{
  "n_layer": 10,
  "d_model": 256,
  "n_head": 8,
  "n_kv_head": 4,
  "head_dim": 32,
  "d_mlp": 896,
  "vocab_size": 1024,
  "activation": "squared_relu",
  "norm": "rmsnorm",
  "norm_place": "pre",
  "norm_eps": 1e-05,
  "positions": "rope",
  "rope_base": 10000.0,
  "rope_fraction": 1.0,
  "qk_norm": false,
  "attn_scale": 0.247,
  "bias": "none",
  "tie_embeddings": false,
  "parallel_block": false,
  "init": "trunc",
  "init_std_qkv": 0.0544,
  "init_std_o": 0.0,
  "init_std_up": 0.0544,
  "init_std_down": 0.0,
  "optimizer": "adamw",
  "lr": 0.00111,
  "lr_mult_up": 0.841,
  "beta1": 0.95,
  "beta2": 0.99,
  "lr_head": 0.00489,
  "grad_clip": 1.0,
  "warmup_steps": 212,
  "schedule": "wsd",
  "decay_fraction": 0.737,
  "decay_shape": "linear",
  "final_lr_fraction": 0.0,
  "batch_tokens": [16384, 32768, 49152],
  "seq_len": 256,
  "doc_mask": true,
  "train_tokens": 203500000,
  "steps": 6265,
  "dataset": "wikipedia_en"
}
Each number is 50 + 12 x the weight over its row's rms, rounded and kept within 0 to 99. Layers, rows and columns count from 0. The size before them is the row's rms in percent of the matrix's.

# layer 4 MLP down (transposed), 896x256, rms 0.0538, rows 872-884, columns 0-127
099:37 55 54 40 57 43 43 61 50 35 37 38 52 34 60 49 37 53 46 63 60 51 43 44 53 69 44 46 56 37 31 30 64 40 39 52 49 50 50 58 62 60 49 51 56 99 46 38 42 64 47 34 41 42 57 56 65 39 37 57 44 58 35 54 43 48 51 53 39 58 61 51 49 44 36 42 39 67 60 62 53 44 57 52 52 63 54 42 62 41 50 57 53 43 43 55 54 59 00 70 57 45 52 59 30 51 46 65 49 58 46 52 43 57 47 47 53 63 58 55 56 46 40 47 54 61 48 52
092:60 55 38 52 42 30 38 34 52 34 68 35 36 38 65 59 62 45 65 51 38 46 42 47 65 58 47 35 29 69 44 66 31 70 34 62 61 46 59 42 27 58 38 50 51 57 39 51 63 57 65 44 76 56 22 57 54 32 27 43 58 49 47 52 33 51 40 61 77 51 63 60 52 31 54 64 52 53 42 31 63 50 53 57 43 26 42 45 63 58 50 37 40 29 53 52 57 59 46 59 46 39 79 51 67 28 50 49 40 69 59 43 43 62 52 32 60 64 31 56 35 45 51 46 65 32 30 45
104:40 53 57 39 56 30 49 69 40 47 47 44 46 36 37 41 56 40 55 47 67 44 47 41 52 35 56 32 44 57 45 33 28 49 70 64 53 49 60 55 74 77 39 37 59 70 54 42 41 56 72 63 42 58 62 40 50 53 48 68 58 48 49 34 62 52 32 42 57 35 66 56 64 62 37 30 44 43 50 41 67 56 43 50 46 58 59 55 51 31 51 54 49 61 28 49 47 44 40 45 51 55 34 53 33 22 55 39 47 33 58 51 69 42 15 49 46 42 39 45 27 55 43 68 41 30 65 68
104:57 61 46 55 60 57 58 58 65 52 48 44 72 59 51 45 57 32 63 54 43 47 37 59 71 51 70 41 55 45 55 50 66 46 42 58 52 34 41 75 39 41 30 46 69 53 61 54 51 50 38 51 34 64 60 33 43 57 57 35 50 67 42 59 61 42 46 52 40 34 44 46 75 72 35 42 51 73 54 76 53 50 30 71 35 47 35 69 49 54 50 46 45 43 59 60 55 80 18 45 35 50 58 59 60 56 53 66 54 41 37 43 47 60 33 58 22 58 35 35 51 54 47 39 38 43 58 57
095:50 28 36 53 41 51 62 83 58 63 56 54 56 41 62 41 48 52 53 74 46 48 32 38 48 24 64 69 60 57 51 35 45 71 32 60 46 33 47 33 62 51 48 23 59 62 65 42 58 38 48 59 48 45 63 48 71 59 40 47 46 37 65 59 42 39 45 54 57 66 53 50 57 34 60 65 30 46 23 56 45 69 45 65 36 40 34 51 48 47 44 46 40 47 42 45 59 54 49 50 51 49 71 32 35 50 30 53 57 33 60 45 44 47 72 49 48 31 66 71 55 52 49 28 34 43 66 68
107:57 67 43 66 47 44 58 45 16 65 50 49 39 45 46 53 26 41 41 73 36 45 38 73 39 54 57 71 51 43 45 50 31 48 39 49 54 49 55 57 61 49 46 43 42 51 60 51 52 24 50 40 49 50 50 45 46 40 49 33 31 55 54 49 52 43 59 47 66 44 58 42 39 51 39 67 63 65 40 44 47 53 37 59 45 69 46 39 46 69 19 45 40 47 55 52 35 58 47 35 48 71 41 46 80 33 43 33 41 49 26 52 38 65 46 54 34 62 41 41 45 35 47 32 76 58 55 51
102:42 55 55 51 63 36 38 26 59 48 37 50 40 50 65 51 81 37 37 31 38 45 56 58 42 27 51 45 59 49 29 29 60 53 50 36 60 47 47 63 42 59 55 51 60 46 44 37 60 60 46 47 66 53 41 57 65 50 41 54 77 43 59 52 33 39 54 44 37 37 43 65 52 22 60 50 50 48 59 52 58 37 52 52 41 37 56 43 34 34 22 49 81 70 63 61 40 25 56 57 54 38 38 46 32 49 59 69 51 58 38 23 20 55 41 38 38 50 58 50 45 65 63 49 74 44 25 61
102:58 46 64 57 41 62 46 60 51 54 52 57 64 60 49 57 69 60 18 52 51 58 61 54 59 66 38 67 58 52 60 45 47 60 50 51 54 52 62 53 37 41 53 43 71 53 47 40 33 42 71 47 42 36 68 44 17 35 41 57 43 17 54 37 66 51 53 71 33 39 54 50 25 42 50 59 52 48 64 49 55 55 50 56 44 53 66 43 52 41 38 50 57 45 41 61 51 62 32 22 58 30 64 45 51 73 51 55 58 48 55 59 69 50 28 46 67 63 31 42 29 50 45 31 68 58 29 65
102:54 54 70 69 76 44 52 56 65 31 50 62 47 58 42 48 43 44 69 69 34 42 50 56 41 46 42 40 45 57 39 40 66 54 52 41 45 44 38 46 67 44 56 47 51 47 26 30 50 65 59 52 64 66 55 29 48 50 47 52 33 48 75 40 32 48 45 49 32 56 62 36 39 45 60 44 50 43 51 49 65 48 45 50 61 38 39 72 51 44 43 54 64 49 37 54 64 45 56 52 55 25 38 50 33 70 43 74 49 60 58 33 51 31 63 50 42 45 50 48 41 41 40 68 46 59 62 23
101:30 29 53 53 60 34 35 60 62 47 68 47 50 14 51 35 43 52 36 45 42 43 36 36 39 67 50 24 57 49 69 42 54 27 36 55 41 50 51 69 32 60 34 44 47 57 57 48 64 59 54 36 39 40 44 45 74 34 43 65 45 44 45 33 56 35 42 57 46 38 42 35 56 41 45 47 30 31 47 44 48 64 61 60 53 25 54 57 41 53 61 35 45 36 56 36 51 67 44 48 35 54 29 44 54 60 35 40 51 45 40 43 58 38 51 53 51 59 58 44 69 47 76 54 62 53 57 72
105:51 24 53 64 36 52 38 44 60 62 64 60 83 52 72 44 74 48 43 73 47 59 42 50 62 39 46 40 60 51 48 56 70 55 37 53 74 72 38 33 27 78 50 70 59 43 27 49 55 42 61 48 54 47 69 25 61 36 55 48 49 36 42 56 38 26 52 62 33 48 50 51 40 37 50 53 45 49 58 51 59 70 50 33 53 34 62 45 35 48 40 62 68 38 58 47 52 49 46 46 49 39 51 68 67 44 49 56 58 38 37 33 41 51 45 38 57 51 31 50 60 54 67 71 39 43 59 39
108:48 57 50 39 26 47 38 70 41 38 61 45 51 30 65 74 74 39 50 37 46 80 63 40 48 41 47 41 47 62 60 31 61 29 71 42 53 26 46 53 64 55 46 38 73 44 27 36 46 42 35 46 52 46 34 54 39 43 49 35 41 40 64 59 52 43 59 40 55 43 51 38 34 45 65 46 48 50 57 53 44 58 41 60 50 60 52 49 28 69 44 57 36 75 36 34 58 34 49 48 51 45 50 42 53 71 50 46 42 46 45 46 35 58 81 60 65 16 22 43 47 53 39 59 66 64 53 48
096:40 37 73 55 35 76 54 54 64 40 53 49 39 64 61 48 15 47 50 56 68 46 66 38 69 62 62 40 53 41 41 40 51 00 65 59 49 46 52 85 62 50 39 45 47 92 44 44 37 46 49 45 64 55 53 28 47 27 57 52 65 74 46 45 37 57 47 62 36 15 54 55 43 50 51 57 51 57 73 32 39 48 61 42 55 53 44 61 49 40 47 68 55 45 62 55 68 46 00 40 78 63 48 31 48 47 52 52 59 48 43 40 48 44 45 53 56 67 41 49 43 45 66 48 48 49 67 53
# layer 4 MLP up, 896x256, rms 0.0518, rows 873-885, columns 0-127
090:46 51 56 43 49 66 58 39 34 56 47 49 75 54 47 49 47 44 79 36 29 52 43 56 37 45 57 52 49 47 64 48 54 48 45 46 59 74 63 51 58 77 75 52 52 56 53 60 46 35 63 60 29 37 36 42 54 48 77 61 50 36 47 58 57 41 46 66 51 31 39 25 57 62 61 53 55 48 50 76 47 40 42 50 65 49 49 50 42 26 34 65 52 67 59 43 29 58 59 52 37 45 56 32 35 47 53 37 51 52 65 50 39 46 64 44 57 37 54 56 48 44 61 60 38 36 53 39
106:47 55 47 47 57 43 36 65 64 51 40 48 47 47 33 47 43 66 71 18 49 47 31 52 64 53 69 50 67 49 62 53 34 55 66 71 52 59 52 18 34 42 41 61 41 48 41 43 49 60 48 64 42 45 14 26 54 47 49 76 38 54 59 47 47 37 68 50 54 44 43 48 57 66 54 54 58 64 53 44 60 56 61 42 53 41 54 48 46 53 44 53 52 44 40 38 47 72 68 27 62 58 46 35 37 70 42 45 62 46 64 53 50 59 42 41 44 26 35 53 60 71 61 42 31 49 73 60
104:74 49 50 62 20 70 53 64 39 62 48 48 47 52 63 42 33 41 47 60 52 68 69 40 46 58 79 48 52 51 34 48 42 47 65 55 62 46 70 34 76 54 69 55 49 36 59 64 19 54 31 47 50 36 46 38 47 67 57 44 48 66 54 61 67 45 36 41 54 43 53 37 60 30 54 46 32 37 40 56 45 51 53 63 33 61 43 61 58 57 57 62 33 60 52 55 79 63 61 53 62 69 31 51 47 47 40 51 53 44 41 42 60 81 59 67 60 26 28 43 72 45 51 43 58 43 44 60
095:46 43 26 51 52 39 45 39 49 65 43 57 40 52 24 42 47 61 41 46 39 63 46 47 38 55 70 47 59 57 61 67 60 64 67 49 46 43 62 37 68 62 46 39 39 48 52 66 51 58 38 70 55 64 48 33 50 51 45 59 52 64 67 37 28 20 28 51 45 59 65 44 33 42 50 60 44 39 33 39 56 38 47 56 30 57 73 51 48 64 23 62 29 42 67 56 37 58 41 42 53 73 63 66 50 46 36 34 41 58 52 55 43 53 60 69 82 47 46 55 47 54 48 58 68 58 62 52
107:63 47 60 39 30 55 35 65 31 69 44 25 53 57 63 31 46 45 66 36 46 66 47 38 39 56 50 40 54 34 37 52 57 51 67 62 47 60 53 50 67 58 69 42 47 57 24 67 36 43 60 66 36 54 56 37 45 56 60 67 58 47 37 50 28 40 34 76 61 46 68 33 50 49 38 36 53 66 31 54 58 46 42 40 54 53 47 67 47 45 24 64 42 44 45 62 68 53 67 28 41 50 59 75 24 59 38 57 77 45 62 60 82 56 48 49 62 25 37 49 48 45 67 46 53 64 37 54
101:53 58 57 67 42 47 38 53 39 47 58 51 69 54 42 56 62 38 43 70 48 45 53 30 39 44 56 33 61 55 61 61 56 53 50 67 47 60 73 35 55 60 54 54 62 49 69 50 35 47 25 55 56 53 67 47 58 68 45 57 30 60 50 40 74 46 44 52 51 65 35 50 19 59 53 51 54 33 46 60 71 34 50 64 62 38 74 53 62 44 51 47 56 34 65 62 53 48 66 46 50 44 56 59 33 52 55 48 58 58 53 64 52 71 72 53 44 37 33 51 63 60 59 66 58 57 45 46
101:52 36 68 46 52 79 69 57 50 30 60 25 50 70 68 50 52 59 49 52 56 57 61 53 51 58 63 30 53 25 40 72 24 62 61 65 63 56 44 34 47 48 70 53 51 35 56 33 38 60 46 54 35 50 52 46 45 42 45 58 44 56 37 58 56 34 36 44 51 50 51 39 39 36 44 37 51 60 50 42 44 50 54 43 53 73 45 46 51 51 55 59 62 47 39 43 51 62 59 47 80 33 45 16 19 40 32 75 55 50 54 52 60 40 41 64 48 49 52 39 76 44 39 29 43 75 57 46
100:62 54 61 45 50 59 62 26 50 69 70 51 67 74 25 43 64 62 50 60 35 35 46 55 65 37 76 39 62 47 46 61 45 48 44 66 52 43 62 38 47 58 65 44 40 31 40 33 34 65 47 45 41 56 42 51 43 39 50 47 40 65 53 41 37 56 37 70 61 38 36 40 48 45 44 43 41 55 39 72 45 49 62 49 67 68 71 51 37 71 58 50 54 58 56 50 37 59 57 43 59 38 47 54 51 49 34 41 68 50 71 59 63 71 38 57 52 42 34 24 58 54 50 40 41 40 64 56
104:62 42 63 53 53 67 46 42 51 68 65 39 55 40 67 43 49 60 52 59 48 46 68 50 49 44 39 49 61 53 50 51 52 54 50 61 47 38 73 50 53 54 52 39 49 55 60 37 62 61 68 74 63 77 48 61 58 68 59 65 43 50 58 39 70 47 69 62 39 34 47 53 46 41 40 26 32 33 26 36 50 48 42 57 44 61 56 50 45 48 38 78 33 41 43 50 37 57 64 56 67 47 39 73 38 49 43 56 42 41 57 54 60 75 41 44 54 46 65 51 56 36 70 62 63 38 41 54
106:57 46 66 62 48 65 53 64 47 50 49 51 50 39 33 55 59 51 53 69 59 64 50 66 35 39 50 55 68 54 45 58 46 57 41 51 23 76 54 54 67 47 87 29 37 53 53 51 53 44 56 51 55 62 24 37 35 75 37 60 56 65 48 49 52 47 40 61 49 48 19 52 57 31 57 37 63 48 18 54 60 45 44 51 41 79 37 62 50 38 67 40 61 45 41 52 64 63 51 55 47 52 47 45 56 31 39 26 38 43 49 71 63 43 51 42 57 40 42 36 58 51 62 56 67 58 25 43
107:52 64 57 74 55 59 50 54 38 36 39 40 57 53 53 26 47 47 56 54 50 34 67 47 52 54 69 44 59 34 57 87 65 57 31 48 44 57 42 52 63 48 50 52 30 33 42 66 70 65 36 40 46 37 36 50 61 67 86 53 31 43 53 32 49 67 58 50 50 48 45 52 58 32 59 25 64 66 20 53 58 49 60 63 60 40 62 55 50 67 55 46 45 34 39 59 52 47 62 44 30 56 51 24 26 44 66 40 64 28 57 36 49 41 54 29 63 39 42 41 52 51 41 51 72 35 53 52
091:56 61 50 44 56 47 40 51 47 51 47 54 52 45 53 40 54 57 65 71 56 50 54 72 59 60 55 58 53 34 54 50 69 50 49 74 50 82 59 53 34 32 56 46 30 55 68 39 53 38 41 52 44 36 47 45 44 57 53 59 34 57 51 77 53 34 27 39 54 43 40 40 44 42 46 47 75 48 29 52 58 52 34 58 69 54 49 62 45 56 41 62 26 34 39 55 35 66 37 64 67 57 43 48 57 42 52 52 44 40 46 37 17 58 50 40 50 48 22 34 44 76 61 67 54 48 17 63
110:70 45 59 32 38 73 32 49 29 56 51 54 34 28 57 46 48 52 50 59 46 60 61 73 63 66 54 76 64 29 56 49 68 41 48 71 44 58 56 42 62 46 46 50 38 61 44 43 64 53 39 68 53 44 45 44 39 58 69 43 37 49 40 65 60 56 58 69 43 42 39 34 24 30 88 50 55 32 44 56 64 50 16 41 49 46 48 56 39 50 38 45 42 46 68 58 52 62 43 45 61 74 44 63 61 40 56 58 56 40 51 51 58 79 62 44 48 53 39 44 59 59 54 67 43 34 44 48